{
  "norm_place": "pre",
  "lr_mult_o": 3.0,
  "final_lr_fraction": 0.0,
  "train_tokens": 83530000
}
Each number is 50 + 12 x the weight over its row's rms, rounded and kept within 0 to 99. Layers, rows and columns count from 0. The size before them is the row's rms in percent of the matrix's.

# layer 5 MLP down (transposed), 384x96, rms 0.0731, rows 348-383, columns 0-95
094:48 39 44 58 59 50 43 25 71 46 36 52 49 43 48 55 51 62 33 42 44 66 58 61 55 57 59 51 49 42 67 82 58 48 44 58 75 71 37 67 48 44 44 68 61 36 40 51 66 53 36 60 56 66 32 31 53 36 43 51 39 54 55 74 39 48 33 37 46 47 68 21 54 52 34 45 62 32 66 68 49 47 44 45 54 27 51 32 65 51 40 49 47 55 55 37
129:48 47 56 42 68 48 51 47 44 60 62 56 64 64 52 42 35 58 53 55 46 34 24 42 28 69 55 49 55 54 46 53 42 54 60 70 30 49 49 49 25 46 54 51 35 65 57 59 58 59 66 48 58 50 53 44 31 54 67 32 38 50 52 57 55 45 61 49 59 42 62 54 41 39 23 71 61 49 77 43 31 41 46 74 50 26 45 15 42 41 66 63 51 50 64 43
124:40 35 51 50 54 40 51 52 49 27 42 60 40 48 58 53 41 49 44 57 41 54 71 58 81 59 37 67 29 54 50 39 43 44 38 55 47 44 27 63 65 54 65 44 58 51 40 37 40 76 51 59 51 54 46 46 53 86 54 67 45 52 68 42 54 59 48 41 49 30 16 43 60 64 66 44 56 62 48 43 69 38 46 41 32 50 39 68 64 55 64 45 45 36 43 34
097:58 81 47 36 35 42 53 50 26 57 43 42 72 44 36 63 43 47 44 54 57 45 55 58 42 40 47 38 46 54 67 38 50 44 64 42 35 61 56 47 59 45 43 47 49 48 64 30 31 43 39 61 51 66 63 28 70 47 57 51 53 48 52 52 35 55 57 57 67 47 68 49 38 68 67 47 54 53 18 67 38 59 66 79 64 49 39 66 58 43 22 56 42 38 50 38
086:52 37 38 64 33 52 48 52 51 48 53 26 45 37 50 49 57 60 74 58 47 51 63 53 61 50 64 40 67 19 28 41 58 54 47 48 57 54 42 28 40 45 79 54 41 52 34 45 45 53 41 61 44 60 68 64 31 39 57 67 64 46 73 32 55 42 51 60 69 51 47 41 66 46 71 68 24 25 67 39 59 54 51 51 37 45 53 46 49 56 54 39 45 50 45 67
086:68 42 44 59 68 48 52 60 48 49 53 58 54 44 63 70 43 39 37 61 38 42 57 30 40 44 54 57 33 64 53 64 66 52 72 44 65 67 29 62 62 43 43 35 56 56 65 63 33 56 30 41 81 39 45 24 39 54 66 57 51 43 29 32 44 65 57 22 58 57 51 56 46 57 38 49 62 51 43 52 42 52 53 35 37 60 37 57 39 24 60 46 61 50 58 41
100:57 45 40 72 42 37 55 59 41 57 49 47 12 55 63 24 49 44 51 60 37 50 42 49 31 63 58 42 39 52 73 64 72 57 41 45 27 55 57 51 33 66 52 56 49 39 42 44 67 52 40 54 38 71 27 54 51 78 38 53 47 38 40 83 48 55 49 57 57 56 42 47 35 63 46 44 49 39 53 44 48 61 44 58 44 63 67 38 55 63 51 40 42 66 35 63
107:39 49 58 55 39 50 25 39 52 61 68 28 39 34 40 68 75 48 38 62 55 56 34 46 48 50 41 52 55 69 54 64 45 43 48 34 57 49 45 48 46 37 51 35 59 63 33 61 46 32 54 64 52 55 56 46 51 29 61 61 51 78 45 60 41 50 59 59 32 46 37 55 59 51 37 79 59 56 77 38 70 50 74 53 32 28 57 52 46 41 42 56 34 50 57 39
090:40 41 16 45 63 60 91 53 64 48 27 52 48 41 59 36 56 40 62 44 64 63 49 56 46 63 40 43 56 54 45 54 67 50 35 50 37 59 51 59 54 54 57 25 52 52 46 43 61 42 61 69 53 44 31 47 64 41 42 35 36 57 60 50 31 28 50 49 60 60 78 57 58 51 38 40 57 47 29 50 36 54 48 34 39 73 44 31 53 52 64 55 57 58 58 57
092:43 45 56 39 37 34 52 64 43 34 46 51 55 36 64 64 48 54 14 75 43 72 63 54 38 53 41 48 48 70 62 38 31 58 49 53 57 45 56 72 68 44 40 40 60 51 49 43 58 54 20 53 37 26 51 42 61 54 44 58 69 45 35 40 50 60 29 42 47 51 51 37 65 66 77 40 69 46 49 46 61 60 56 41 35 34 61 44 56 48 58 63 55 51 61 36
095:46 79 39 47 60 46 58 49 51 46 39 35 52 50 50 59 58 51 56 65 50 41 44 40 58 57 52 56 58 41 27 63 71 54 72 66 51 30 52 60 43 23 44 48 24 47 55 55 50 37 53 35 50 31 54 45 62 36 42 54 43 70 54 19 48 62 27 78 43 40 58 53 43 52 57 74 48 33 51 62 50 64 52 42 42 29 54 52 34 61 42 73 47 47 54 67
094:68 42 61 71 64 50 68 44 61 59 70 44 64 54 42 40 23 84 52 54 52 50 63 62 44 51 39 39 48 51 50 33 38 54 40 43 53 57 55 49 25 43 40 55 40 66 56 61 46 41 37 64 69 57 60 52 46 35 63 48 49 57 19 53 54 27 37 66 72 38 50 55 61 32 49 49 54 53 51 47 29 53 44 36 60 61 37 58 45 70 39 34 41 53 33 46
125:53 63 44 63 33 43 64 51 51 43 28 64 28 68 46 46 48 54 65 60 41 53 67 50 36 52 67 32 47 44 32 26 47 46 33 53 51 46 52 58 59 56 56 26 46 56 34 37 49 52 50 41 46 62 35 41 74 56 56 60 44 51 40 65 36 51 30 72 66 65 51 37 58 47 48 47 56 47 44 81 73 60 36 35 51 55 79 61 40 32 51 57 55 55 45 37
094:65 51 61 50 40 54 43 67 48 36 38 54 49 51 55 51 32 29 49 45 50 61 49 55 80 46 37 57 46 39 54 54 46 46 47 61 41 56 37 51 70 64 77 80 73 78 52 31 41 35 28 60 48 43 46 52 33 47 33 63 61 53 56 49 46 41 44 38 31 51 55 50 61 65 61 51 31 37 33 44 44 44 45 73 54 41 31 50 73 43 64 65 38 46 49 49
087:50 47 86 64 48 44 57 53 67 60 53 60 41 62 47 43 41 55 44 49 27 36 63 70 52 42 42 58 33 39 47 31 63 50 50 43 40 56 67 37 68 51 56 60 63 45 51 25 49 69 65 40 42 43 37 58 37 66 66 55 59 47 35 32 64 37 29 50 40 62 35 70 54 37 51 53 44 53 53 32 39 21 57 66 50 73 45 50 62 49 63 52 50 50 49 35
099:40 47 48 54 56 35 63 36 38 37 57 42 60 34 33 33 68 49 39 48 40 62 44 41 49 60 71 54 63 14 47 89 35 56 50 35 65 60 49 41 32 50 64 43 39 53 55 39 52 41 44 64 47 48 52 68 48 58 45 62 70 23 15 36 56 53 70 53 40 63 61 44 57 57 70 55 44 55 48 54 54 48 61 60 58 51 59 50 44 42 46 53 57 53 57 39
093:49 48 69 30 57 22 54 42 46 32 33 48 54 44 53 50 40 33 39 57 50 47 59 58 79 44 37 58 51 52 77 59 55 51 50 68 69 49 42 51 54 50 51 49 52 30 49 56 65 44 40 47 47 69 28 72 67 60 29 52 77 45 49 69 62 31 65 57 49 34 37 46 61 61 46 44 57 41 26 62 49 55 46 39 49 50 58 24 52 42 47 58 42 60 38 63
096:54 53 39 61 41 54 34 39 50 62 29 66 47 73 44 51 66 66 53 47 32 72 39 57 47 47 66 58 36 79 57 50 42 25 47 48 63 66 53 65 43 63 55 55 35 29 54 35 46 47 55 47 70 44 51 37 31 37 68 60 55 41 27 63 48 52 30 29 52 67 48 62 52 51 67 54 52 44 41 39 44 59 53 45 40 40 41 71 62 27 51 62 47 61 39 50
117:52 67 55 67 44 34 55 37 52 60 72 33 61 48 33 70 53 70 77 41 41 52 51 37 54 53 53 39 63 39 36 49 42 42 53 40 56 62 52 56 34 58 46 57 42 52 74 53 46 32 66 50 46 58 68 59 53 53 56 52 42 36 33 34 41 41 34 60 44 47 35 68 56 44 55 34 26 53 22 46 34 71 59 54 49 53 45 62 68 63 41 64 48 22 45 63
080:30 53 65 45 63 44 67 57 24 61 52 28 40 50 59 50 49 32 36 48 23 48 62 56 64 52 60 71 47 37 47 56 60 52 55 57 35 32 52 45 63 53 63 47 75 49 47 63 59 50 64 50 69 59 59 54 49 49 51 66 52 47 21 42 38 58 45 61 38 53 44 51 59 49 70 27 33 51 60 43 54 34 39 48 28 47 75 47 42 35 70 35 38 63 46 42
098:52 45 48 56 65 46 42 51 68 39 39 22 48 65 47 62 66 36 57 59 63 54 53 39 51 54 64 21 52 54 56 58 30 46 52 48 59 52 39 55 45 64 27 48 44 44 59 49 69 37 47 46 64 48 55 43 61 34 57 27 61 40 50 56 42 53 37 54 47 58 48 47 59 44 50 53 63 43 49 50 71 34 37 56 43 61 48 78 51 65 81 41 18 20 65 42
092:47 35 39 50 71 61 50 54 39 47 35 50 60 34 58 68 54 51 48 60 52 37 58 29 45 57 39 50 62 51 47 59 50 32 49 22 53 38 48 55 66 47 68 45 42 77 58 64 60 23 44 48 49 34 34 50 53 55 55 67 14 48 48 69 57 66 37 49 55 76 47 28 49 52 69 56 58 51 52 73 50 45 50 55 61 35 61 35 45 49 26 55 65 44 48 53
102:42 62 43 48 48 57 20 42 40 61 65 42 61 69 33 47 52 34 72 50 43 78 37 48 47 27 61 57 38 33 53 57 40 50 48 41 51 35 47 33 48 56 48 43 64 58 56 44 46 46 58 33 68 42 54 69 57 30 59 35 49 38 61 33 60 47 74 67 51 56 67 33 33 57 39 49 40 53 50 47 55 37 32 48 52 50 67 63 80 56 59 66 50 59 35 57
106:41 40 43 66 51 59 66 43 23 62 27 46 64 59 37 61 51 55 51 38 40 66 50 54 41 64 64 62 77 50 37 58 29 36 42 45 61 44 49 54 53 69 73 58 45 51 47 22 47 57 42 38 50 46 60 51 31 39 56 35 38 75 43 50 52 30 54 65 56 57 45 56 62 49 62 55 50 37 54 51 55 71 55 67 36 33 47 49 35 66 32 52 28 47 68 51
093:65 62 55 41 58 64 60 53 61 43 44 50 44 63 50 42 41 48 55 52 13 71 58 53 47 27 39 37 55 32 62 61 74 53 53 29 71 46 57 54 35 29 58 57 42 53 53 39 60 40 56 63 39 63 59 49 65 76 67 50 43 48 49 36 52 38 75 52 59 56 54 55 38 37 50 40 45 45 47 47 43 38 43 53 12 57 64 57 49 53 28 53 55 30 54 49
130:29 51 62 63 55 33 39 33 47 45 39 45 67 64 37 59 38 58 60 51 62 34 48 31 33 37 60 57 51 44 52 18 35 50 54 58 57 34 45 66 60 46 46 68 42 29 37 59 53 42 48 48 48 40 65 67 50 46 49 62 49 46 54 62 59 44 58 28 45 75 57 46 38 72 53 43 49 70 48 56 63 69 65 38 48 47 42 56 60 49 27 70 41 38 77 49
124:54 59 39 59 33 49 40 69 47 36 43 67 72 59 42 63 47 37 52 52 41 49 51 55 18 47 65 43 58 65 57 42 25 45 53 60 40 49 56 74 47 45 62 59 65 41 58 33 54 43 61 42 62 34 69 38 46 40 65 65 59 41 23 44 39 60 35 39 43 55 52 55 44 67 45 53 70 61 28 58 49 48 61 53 40 43 38 59 47 30 55 74 50 62 51 25
107:47 36 47 24 59 55 33 65 63 52 55 56 53 29 41 27 48 53 33 26 66 66 53 50 49 59 56 32 38 65 60 66 79 35 24 55 38 52 42 53 41 56 45 42 49 65 41 53 43 61 70 42 48 64 45 51 47 59 50 35 59 38 63 62 54 49 45 61 49 45 76 51 47 40 46 67 64 49 56 60 40 48 28 34 78 39 57 54 29 62 56 58 47 44 50 60
107:48 45 57 40 35 31 63 47 48 70 74 57 35 75 49 53 54 37 58 68 47 55 26 31 49 48 64 51 64 58 43 66 47 46 69 61 45 30 49 52 49 53 37 31 34 50 53 54 37 38 51 62 35 51 39 36 22 69 62 55 64 30 47 43 40 56 45 42 45 30 50 34 62 47 64 60 41 55 45 57 64 52 39 87 40 60 52 46 48 62 52 44 57 47 65 52
106:51 65 24 41 43 58 54 28 50 58 45 57 66 38 60 50 45 50 76 65 39 25 48 42 49 62 60 52 83 57 37 52 68 47 36 53 39 56 46 60 45 41 37 43 40 40 44 42 51 50 45 49 49 40 55 23 51 36 52 63 66 65 54 42 42 47 45 55 72 40 49 56 41 63 70 52 53 42 14 47 51 60 50 29 53 54 41 39 55 70 69 47 55 57 73 55
098:48 56 59 35 26 36 58 56 24 26 44 62 66 52 46 57 40 40 58 61 33 60 48 43 40 34 54 56 53 50 65 48 40 67 51 67 55 55 52 67 69 52 57 49 34 45 52 43 42 44 38 29 63 41 67 53 46 49 34 54 62 39 37 31 53 62 40 46 55 60 41 51 31 44 83 65 56 59 51 37 45 54 61 65 38 72 34 62 47 73 32 54 38 60 40 61
081:37 58 49 57 40 52 62 38 61 56 54 65 56 59 59 62 77 57 55 60 64 59 60 52 44 57 48 62 57 21 35 30 47 36 49 49 63 58 37 49 50 32 39 55 50 48 52 35 21 51 58 61 53 46 59 49 49 55 38 45 49 34 60 68 32 34 43 55 66 72 37 50 69 64 68 43 46 71 28 33 52 46 52 36 71 50 37 51 39 41 64 21 48 50 52 35
093:72 47 29 41 57 35 44 47 45 56 60 60 34 40 55 58 52 50 54 52 36 70 46 43 59 51 34 54 74 47 62 38 41 36 37 57 41 49 55 58 54 66 50 41 43 36 43 56 52 52 53 48 69 45 34 58 39 58 38 23 26 42 30 70 48 52 83 43 57 37 67 37 50 53 46 55 70 46 42 53 40 42 55 78 63 58 28 61 73 68 48 41 43 58 51 48
103:55 51 53 44 56 58 35 49 49 69 45 43 64 71 28 49 67 38 50 51 39 41 55 70 40 52 77 46 78 29 72 54 45 30 47 45 52 39 89 68 40 37 47 57 50 55 58 38 44 44 32 59 51 50 56 39 52 43 46 54 32 31 33 46 54 55 63 32 49 56 52 54 52 48 68 43 36 58 48 59 55 50 47 61 73 29 53 51 75 41 46 39 41 54 48 42
092:52 67 76 60 57 60 62 56 42 59 43 16 63 63 52 54 68 48 48 43 49 71 41 39 29 43 26 46 60 69 42 32 56 45 57 27 52 48 56 62 49 35 60 46 62 29 41 39 41 57 49 58 50 52 68 42 65 57 61 42 57 68 57 48 52 47 70 49 45 40 36 28 35 72 35 40 61 55 57 31 36 61 61 28 52 46 57 57 35 44 47 51 42 61 55 55
086:19 40 51 47 69 55 35 57 32 48 55 65 69 40 67 48 62 68 45 48 37 50 58 29 64 46 47 54 66 35 56 43 52 50 41 58 41 43 42 59 44 66 36 61 63 44 55 41 28 48 62 53 57 62 67 79 44 65 37 40 51 54 40 67 41 27 57 51 86 49 44 43 46 46 63 51 51 50 39 57 43 34 56 52 52 43 49 42 61 28 30 54 57 33 63 62
# layer 5 MLP up, 384x96, rms 0.155, rows 349-383, columns 0-95
110:43 65 18 62 60 48 59 62 64 56 71 36 43 37 60 52 65 75 60 34 47 38 42 52 43 18 55 35 63 65 38 56 50 40 57 27 33 45 56 56 35 57 48 44 35 51 60 68 60 69 63 54 52 51 44 57 42 41 50 50 52 36 52 38 40 41 54 48 68 35 62 60 36 27 54 69 46 40 39 36 52 51 60 42 55 67 64 42 48 74 53 52 44 36 65 44
114:70 51 30 68 25 35 53 40 52 42 42 35 52 52 29 51 66 51 52 57 62 31 48 54 47 61 39 42 39 60 33 55 36 47 43 41 55 62 63 38 37 56 32 76 82 51 42 55 79 49 45 50 50 49 43 55 37 31 40 28 51 49 57 65 74 52 37 72 42 61 69 54 59 46 49 38 33 54 46 65 64 47 61 51 48 53 51 40 44 40 68 61 52 48 56 56
100:36 50 42 52 51 46 35 79 66 37 38 57 53 56 86 33 44 73 60 65 43 57 55 49 41 26 72 50 49 58 31 52 59 63 45 72 62 53 52 49 30 71 59 52 57 64 45 62 48 66 46 51 31 35 40 46 39 33 51 53 47 54 38 53 73 39 41 32 42 49 67 41 46 39 57 66 57 53 47 52 32 49 49 32 45 51 33 44 60 57 44 59 36 34 58 64
096:52 43 50 68 48 70 32 69 63 44 54 62 52 71 39 33 53 58 56 50 41 49 56 54 43 72 44 46 70 33 75 60 41 54 60 41 51 64 43 53 33 63 48 51 20 45 52 32 75 59 42 48 53 37 30 44 37 40 33 51 39 56 59 56 40 52 49 50 18 66 49 38 57 44 56 55 54 37 66 66 38 72 62 41 36 56 45 45 62 49 58 29 43 57 47 59
094:52 59 66 44 74 27 41 47 41 64 59 54 63 64 47 35 36 63 62 47 52 43 67 63 55 60 35 38 55 51 51 51 53 57 50 37 36 45 57 56 60 59 55 56 58 38 40 34 52 31 49 54 57 60 48 55 48 50 15 39 43 36 50 50 81 45 59 78 56 50 56 26 47 54 30 51 26 61 47 51 22 39 53 46 66 39 51 52 30 56 55 67 38 59 47 69
081:33 62 36 34 77 47 35 44 67 43 72 49 60 36 27 39 45 63 74 42 55 51 57 66 46 41 50 54 45 61 64 45 45 40 65 75 50 40 29 55 51 34 71 35 26 39 63 69 47 52 62 60 70 41 59 51 56 40 44 46 42 42 58 31 45 48 30 39 49 48 45 63 51 53 56 56 63 56 65 53 50 64 45 47 56 24 68 53 37 43 51 59 41 39 64 47
114:66 50 38 48 72 77 38 66 48 48 41 74 65 43 44 52 53 67 58 47 49 50 44 19 63 50 50 49 52 43 48 40 35 35 35 53 43 65 44 45 29 42 53 49 49 43 74 45 68 46 33 49 52 59 62 47 61 51 68 60 45 42 44 54 38 65 64 61 63 47 58 40 62 45 36 45 41 74 50 68 23 46 35 21 61 44 29 47 45 41 64 45 53 56 52 40
091:60 66 38 41 48 51 39 31 78 37 48 44 59 30 39 57 19 35 50 60 46 29 39 65 66 49 52 63 46 42 64 58 42 71 59 48 52 45 46 54 34 39 44 52 53 53 67 79 51 43 45 51 62 50 63 48 49 49 50 66 29 19 38 56 71 51 52 57 42 50 34 46 41 60 38 45 78 38 47 55 49 58 66 50 59 64 66 43 62 51 41 59 32 48 55 59
105:47 50 36 49 68 56 62 64 43 55 48 77 69 60 31 47 59 39 73 38 45 56 38 40 52 49 45 56 56 49 33 51 73 61 53 24 56 42 58 31 27 56 59 47 56 48 45 52 53 68 70 47 49 69 41 49 29 52 50 39 51 51 60 34 48 44 75 36 48 44 50 38 42 37 36 61 27 65 47 46 27 52 44 51 76 80 47 52 45 49 61 47 43 57 35 53
103:34 38 43 43 46 27 45 62 49 69 34 45 24 60 53 49 59 57 58 53 41 57 64 44 49 41 46 68 45 54 53 37 48 50 65 29 53 41 39 56 43 24 51 54 68 71 46 47 71 71 54 62 48 49 38 61 39 45 52 60 28 57 43 45 32 55 43 38 33 58 68 53 55 53 57 79 68 70 61 47 24 57 62 28 51 54 44 71 50 57 47 54 50 44 30 43
096:34 36 47 51 47 44 35 59 48 54 43 81 46 59 33 43 60 48 53 42 68 37 53 56 53 64 66 21 54 71 49 47 35 62 28 48 45 56 65 41 37 52 61 74 38 22 36 36 35 64 63 69 60 58 54 48 30 47 55 50 66 49 66 41 50 49 46 41 43 40 47 27 50 60 47 71 51 52 55 36 67 57 45 39 53 38 55 48 54 43 65 60 44 75 62 37
091:69 41 41 42 54 63 63 32 30 62 59 48 65 41 61 43 42 48 75 52 50 56 50 54 50 51 43 35 31 38 35 37 47 40 57 34 65 50 50 65 56 44 69 39 54 33 50 56 28 54 19 41 57 49 58 55 57 28 49 38 43 67 56 34 58 64 63 64 56 51 50 56 21 65 49 65 71 52 73 51 51 46 42 72 54 47 38 43 33 59 34 59 35 54 53 61
096:66 39 58 48 48 42 50 55 57 49 10 56 48 32 52 37 55 63 65 37 40 64 48 60 44 68 56 63 75 67 64 43 54 74 58 54 44 33 50 46 45 42 57 55 33 44 41 36 65 46 58 36 43 30 43 40 51 46 38 48 61 67 43 51 46 49 53 43 41 37 43 65 37 42 43 39 46 30 75 62 40 45 59 55 63 48 35 62 51 69 73 71 37 55 32 47
095:88 46 48 42 39 54 56 62 66 64 43 75 58 54 40 56 58 45 43 65 44 49 31 44 31 61 47 24 50 51 58 73 29 65 69 54 49 30 50 55 38 21 46 53 19 50 51 67 30 61 52 40 65 50 49 49 46 61 56 34 40 50 56 54 56 56 54 50 41 41 49 50 50 48 55 63 56 35 52 38 57 35 58 60 36 45 55 47 46 60 33 43 41 43 71 65
097:43 49 20 51 56 36 56 65 48 57 51 69 50 34 38 59 32 55 35 26 75 29 74 52 30 47 46 31 62 39 57 48 36 58 39 59 54 46 53 49 37 54 47 52 48 51 51 62 37 41 68 63 38 51 55 53 58 71 39 50 44 61 59 54 28 52 66 47 30 56 43 40 56 49 48 38 73 52 71 55 64 51 66 60 59 53 53 62 62 22 61 63 51 64 35 47
098:76 35 50 56 48 68 59 49 44 66 75 42 70 23 57 63 68 47 55 64 46 45 53 31 62 44 49 29 47 48 39 54 52 53 67 41 38 68 50 28 49 54 42 51 61 66 46 49 50 42 46 49 40 45 41 17 33 38 56 56 45 58 41 55 40 76 23 48 35 55 56 57 36 51 46 55 47 46 68 49 46 83 35 54 60 40 56 34 48 48 62 56 41 56 51 48
090:65 45 68 43 47 57 60 54 56 37 76 48 56 46 58 55 59 41 59 54 43 51 61 53 43 55 29 72 70 53 32 49 48 68 43 62 54 43 50 43 58 36 46 39 58 30 25 64 52 70 50 46 31 27 57 57 66 39 50 38 54 66 38 55 66 37 52 47 51 51 42 27 71 46 48 35 56 56 65 59 48 58 55 17 40 55 39 61 28 52 51 31 45 29 64 47
122:67 33 04 51 68 42 35 66 40 50 62 68 52 45 56 39 45 42 58 60 51 46 60 40 35 38 54 52 50 48 59 48 52 76 56 67 49 33 32 57 53 43 47 38 49 47 45 58 61 54 63 36 56 67 50 29 45 45 51 70 28 46 43 30 49 25 62 42 45 61 47 48 54 54 49 54 64 58 61 40 32 63 42 48 43 53 58 50 62 64 69 71 33 65 53 53
092:44 48 54 48 33 59 71 59 47 59 57 54 37 74 48 57 50 60 39 67 68 53 40 57 29 50 46 47 50 49 34 42 48 50 54 66 37 26 65 47 39 36 43 57 31 45 43 55 36 49 45 66 50 41 40 65 37 46 76 51 54 35 75 44 37 62 39 42 39 45 59 53 50 40 50 61 65 65 62 48 29 76 62 63 29 59 63 56 25 36 31 43 57 48 66 54
106:72 56 44 48 70 43 28 43 37 28 45 40 53 73 39 51 60 56 44 43 64 34 41 31 50 74 55 54 38 62 62 60 63 34 33 57 40 48 56 65 41 51 44 53 51 24 59 64 60 36 49 63 70 48 61 60 52 33 58 52 30 46 59 68 45 55 56 59 32 53 45 62 57 28 43 42 51 61 75 65 62 36 49 28 59 34 50 52 43 35 63 51 39 41 57 44
109:50 51 63 46 52 54 51 41 52 42 53 47 43 48 62 60 37 40 59 47 48 36 40 49 34 15 44 51 69 50 36 45 51 57 53 52 57 80 37 42 50 66 44 49 49 08 53 52 55 30 66 29 49 36 48 43 38 54 42 51 49 30 40 48 60 48 46 46 83 43 58 48 59 48 58 56 45 55 70 74 44 54 42 61 56 53 28 63 58 53 64 79 61 45 59 62
099:48 50 64 63 53 40 60 48 47 40 66 59 35 34 63 29 42 74 63 64 60 45 53 61 47 53 40 72 53 63 55 50 45 59 24 48 58 68 59 32 36 57 45 55 49 48 23 49 55 49 40 52 36 52 36 22 49 81 52 45 59 54 27 41 53 50 48 44 40 25 56 65 37 45 56 64 70 60 65 34 46 59 43 36 51 70 65 36 44 37 47 47 43 54 57 60
092:37 77 60 39 44 50 44 57 68 46 54 82 31 74 43 44 59 56 45 45 56 53 57 41 46 57 44 33 56 45 45 27 60 77 59 46 40 66 32 59 52 39 17 53 31 35 54 55 63 37 62 64 56 49 43 38 64 51 53 42 62 46 60 43 34 65 62 43 59 51 54 44 39 36 39 38 41 64 49 50 55 48 41 29 63 41 55 40 49 26 55 42 62 71 59 52
092:45 45 68 60 54 41 49 44 62 45 25 47 60 34 42 51 28 46 37 36 52 46 50 68 41 56 49 39 50 70 76 51 53 52 61 63 51 45 60 44 39 60 41 62 79 38 83 32 70 54 38 50 52 68 55 44 54 34 50 65 32 41 57 49 50 50 51 51 65 30 41 60 30 49 46 57 21 38 69 60 69 50 45 45 45 45 50 41 58 60 54 48 44 31 66 64
118:32 40 48 55 57 65 56 27 61 39 24 52 65 30 39 52 36 66 47 57 35 48 45 77 36 69 41 60 67 55 55 53 39 36 62 46 55 45 71 56 44 52 52 33 40 34 39 53 52 52 23 62 70 46 64 48 52 52 65 39 37 55 56 66 35 48 60 50 46 70 36 57 28 41 57 48 30 56 50 63 50 46 53 53 69 53 46 56 49 17 53 52 55 63 57 51
126:46 35 23 47 40 57 41 55 30 55 49 58 34 78 53 57 57 50 44 51 72 63 59 56 56 39 72 48 34 48 32 61 36 72 50 46 40 64 58 31 38 30 59 41 34 52 79 60 36 36 53 56 54 59 41 46 56 56 50 68 30 32 43 31 32 58 61 43 50 39 48 48 45 50 63 46 53 38 65 55 66 54 43 63 30 55 46 60 64 55 68 65 59 42 55 45
087:53 38 26 67 48 42 55 53 57 43 64 49 40 69 51 50 33 64 50 61 42 38 56 44 48 41 61 73 61 39 35 19 28 63 68 50 46 33 46 42 38 55 66 66 28 40 47 50 67 71 55 41 65 76 51 64 50 52 46 54 51 40 36 49 38 37 41 52 58 77 50 40 55 32 62 36 50 36 30 45 55 59 45 55 49 76 42 49 62 56 52 46 53 67 54 41
109:40 44 40 43 44 53 62 27 51 37 65 56 47 66 71 40 49 37 39 44 48 56 62 48 77 55 62 54 53 29 76 40 55 47 40 47 35 62 55 61 44 47 37 53 28 39 43 64 66 54 53 49 79 31 45 82 55 68 40 56 44 55 61 25 58 24 47 38 52 51 40 54 48 59 66 46 56 57 50 65 60 53 44 32 41 62 49 56 38 30 45 51 33 58 55 50
097:37 47 41 66 63 32 36 79 50 60 71 47 59 51 51 59 46 40 29 37 92 47 63 60 46 40 48 58 49 50 64 54 26 46 58 59 39 38 56 50 43 79 49 53 50 42 70 36 36 64 51 47 55 79 41 63 48 53 59 34 51 42 39 52 43 69 49 46 61 45 46 36 43 39 46 45 50 62 61 47 73 44 46 48 51 29 39 60 49 48 40 55 49 40 35 33
103:25 52 44 59 46 62 54 53 55 44 75 51 48 54 65 31 25 49 46 51 49 46 28 41 34 78 50 56 49 53 55 37 55 33 43 44 57 65 52 50 42 45 44 49 59 73 62 38 54 32 37 42 62 48 48 62 32 50 71 54 63 40 41 54 56 62 62 35 49 63 54 52 44 46 47 57 27 42 36 71 46 65 40 53 53 53 47 47 48 50 49 52 27 74 93 39
091:44 51 55 33 54 64 39 57 63 33 49 53 60 66 48 61 61 40 45 41 31 34 46 44 42 66 46 50 64 34 58 48 41 53 51 64 59 43 24 50 50 61 47 40 51 22 39 59 68 57 59 54 52 58 46 35 47 61 59 42 67 60 26 65 68 43 62 49 36 41 60 45 47 08 46 35 50 38 74 75 41 52 46 35 46 47 62 55 49 69 42 48 43 62 65 57
091:31 71 61 54 65 61 47 61 51 52 40 70 76 45 55 51 46 48 41 42 64 33 50 48 38 50 55 50 27 41 47 60 52 69 59 38 49 36 52 43 38 70 49 53 53 61 48 42 53 59 49 30 26 47 36 38 44 49 58 73 80 65 61 41 54 54 57 47 46 53 38 53 19 50 74 56 38 50 66 47 32 51 58 33 46 48 72 48 50 29 29 63 54 35 54 56
110:44 46 36 54 73 40 45 54 46 75 39 51 43 45 74 46 22 47 55 58 51 59 22 50 52 53 34 64 54 50 55 31 34 56 58 36 53 72 56 25 48 49 48 54 50 38 68 50 76 16 56 38 54 57 40 35 48 61 57 47 51 55 37 45 47 34 63 45 64 59 65 72 51 33 36 47 56 64 43 58 59 70 49 59 46 40 69 53 45 46 63 45 43 52 42 64
098:39 31 54 36 27 47 58 60 90 44 47 71 59 49 42 68 61 59 49 78 36 45 60 63 47 32 64 40 51 64 43 56 39 55 51 40 50 67 67 45 34 48 27 55 50 56 60 42 41 72 67 48 47 50 66 51 50 47 27 55 30 62 65 43 17 37 59 51 34 56 56 42 48 44 55 49 45 48 45 57 53 43 63 44 44 41 51 65 33 46 41 41 39 55 51 56
092:44 67 25 43 61 27 64 44 53 42 67 50 48 45 58 66 26 37 35 40 54 34 39 37 33 43 57 73 61 63 62 45 66 51 40 50 50 44 57 39 24 54 56 43 57 42 61 50 46 59 59 50 44 58 55 51 44 50 59 43 51 59 50 60 43 42 58 61 15 23 34 75 64 67 45 63 49 38 56 41 54 53 54 39 71 49 55 66 55 52 41 70 40 69 47 47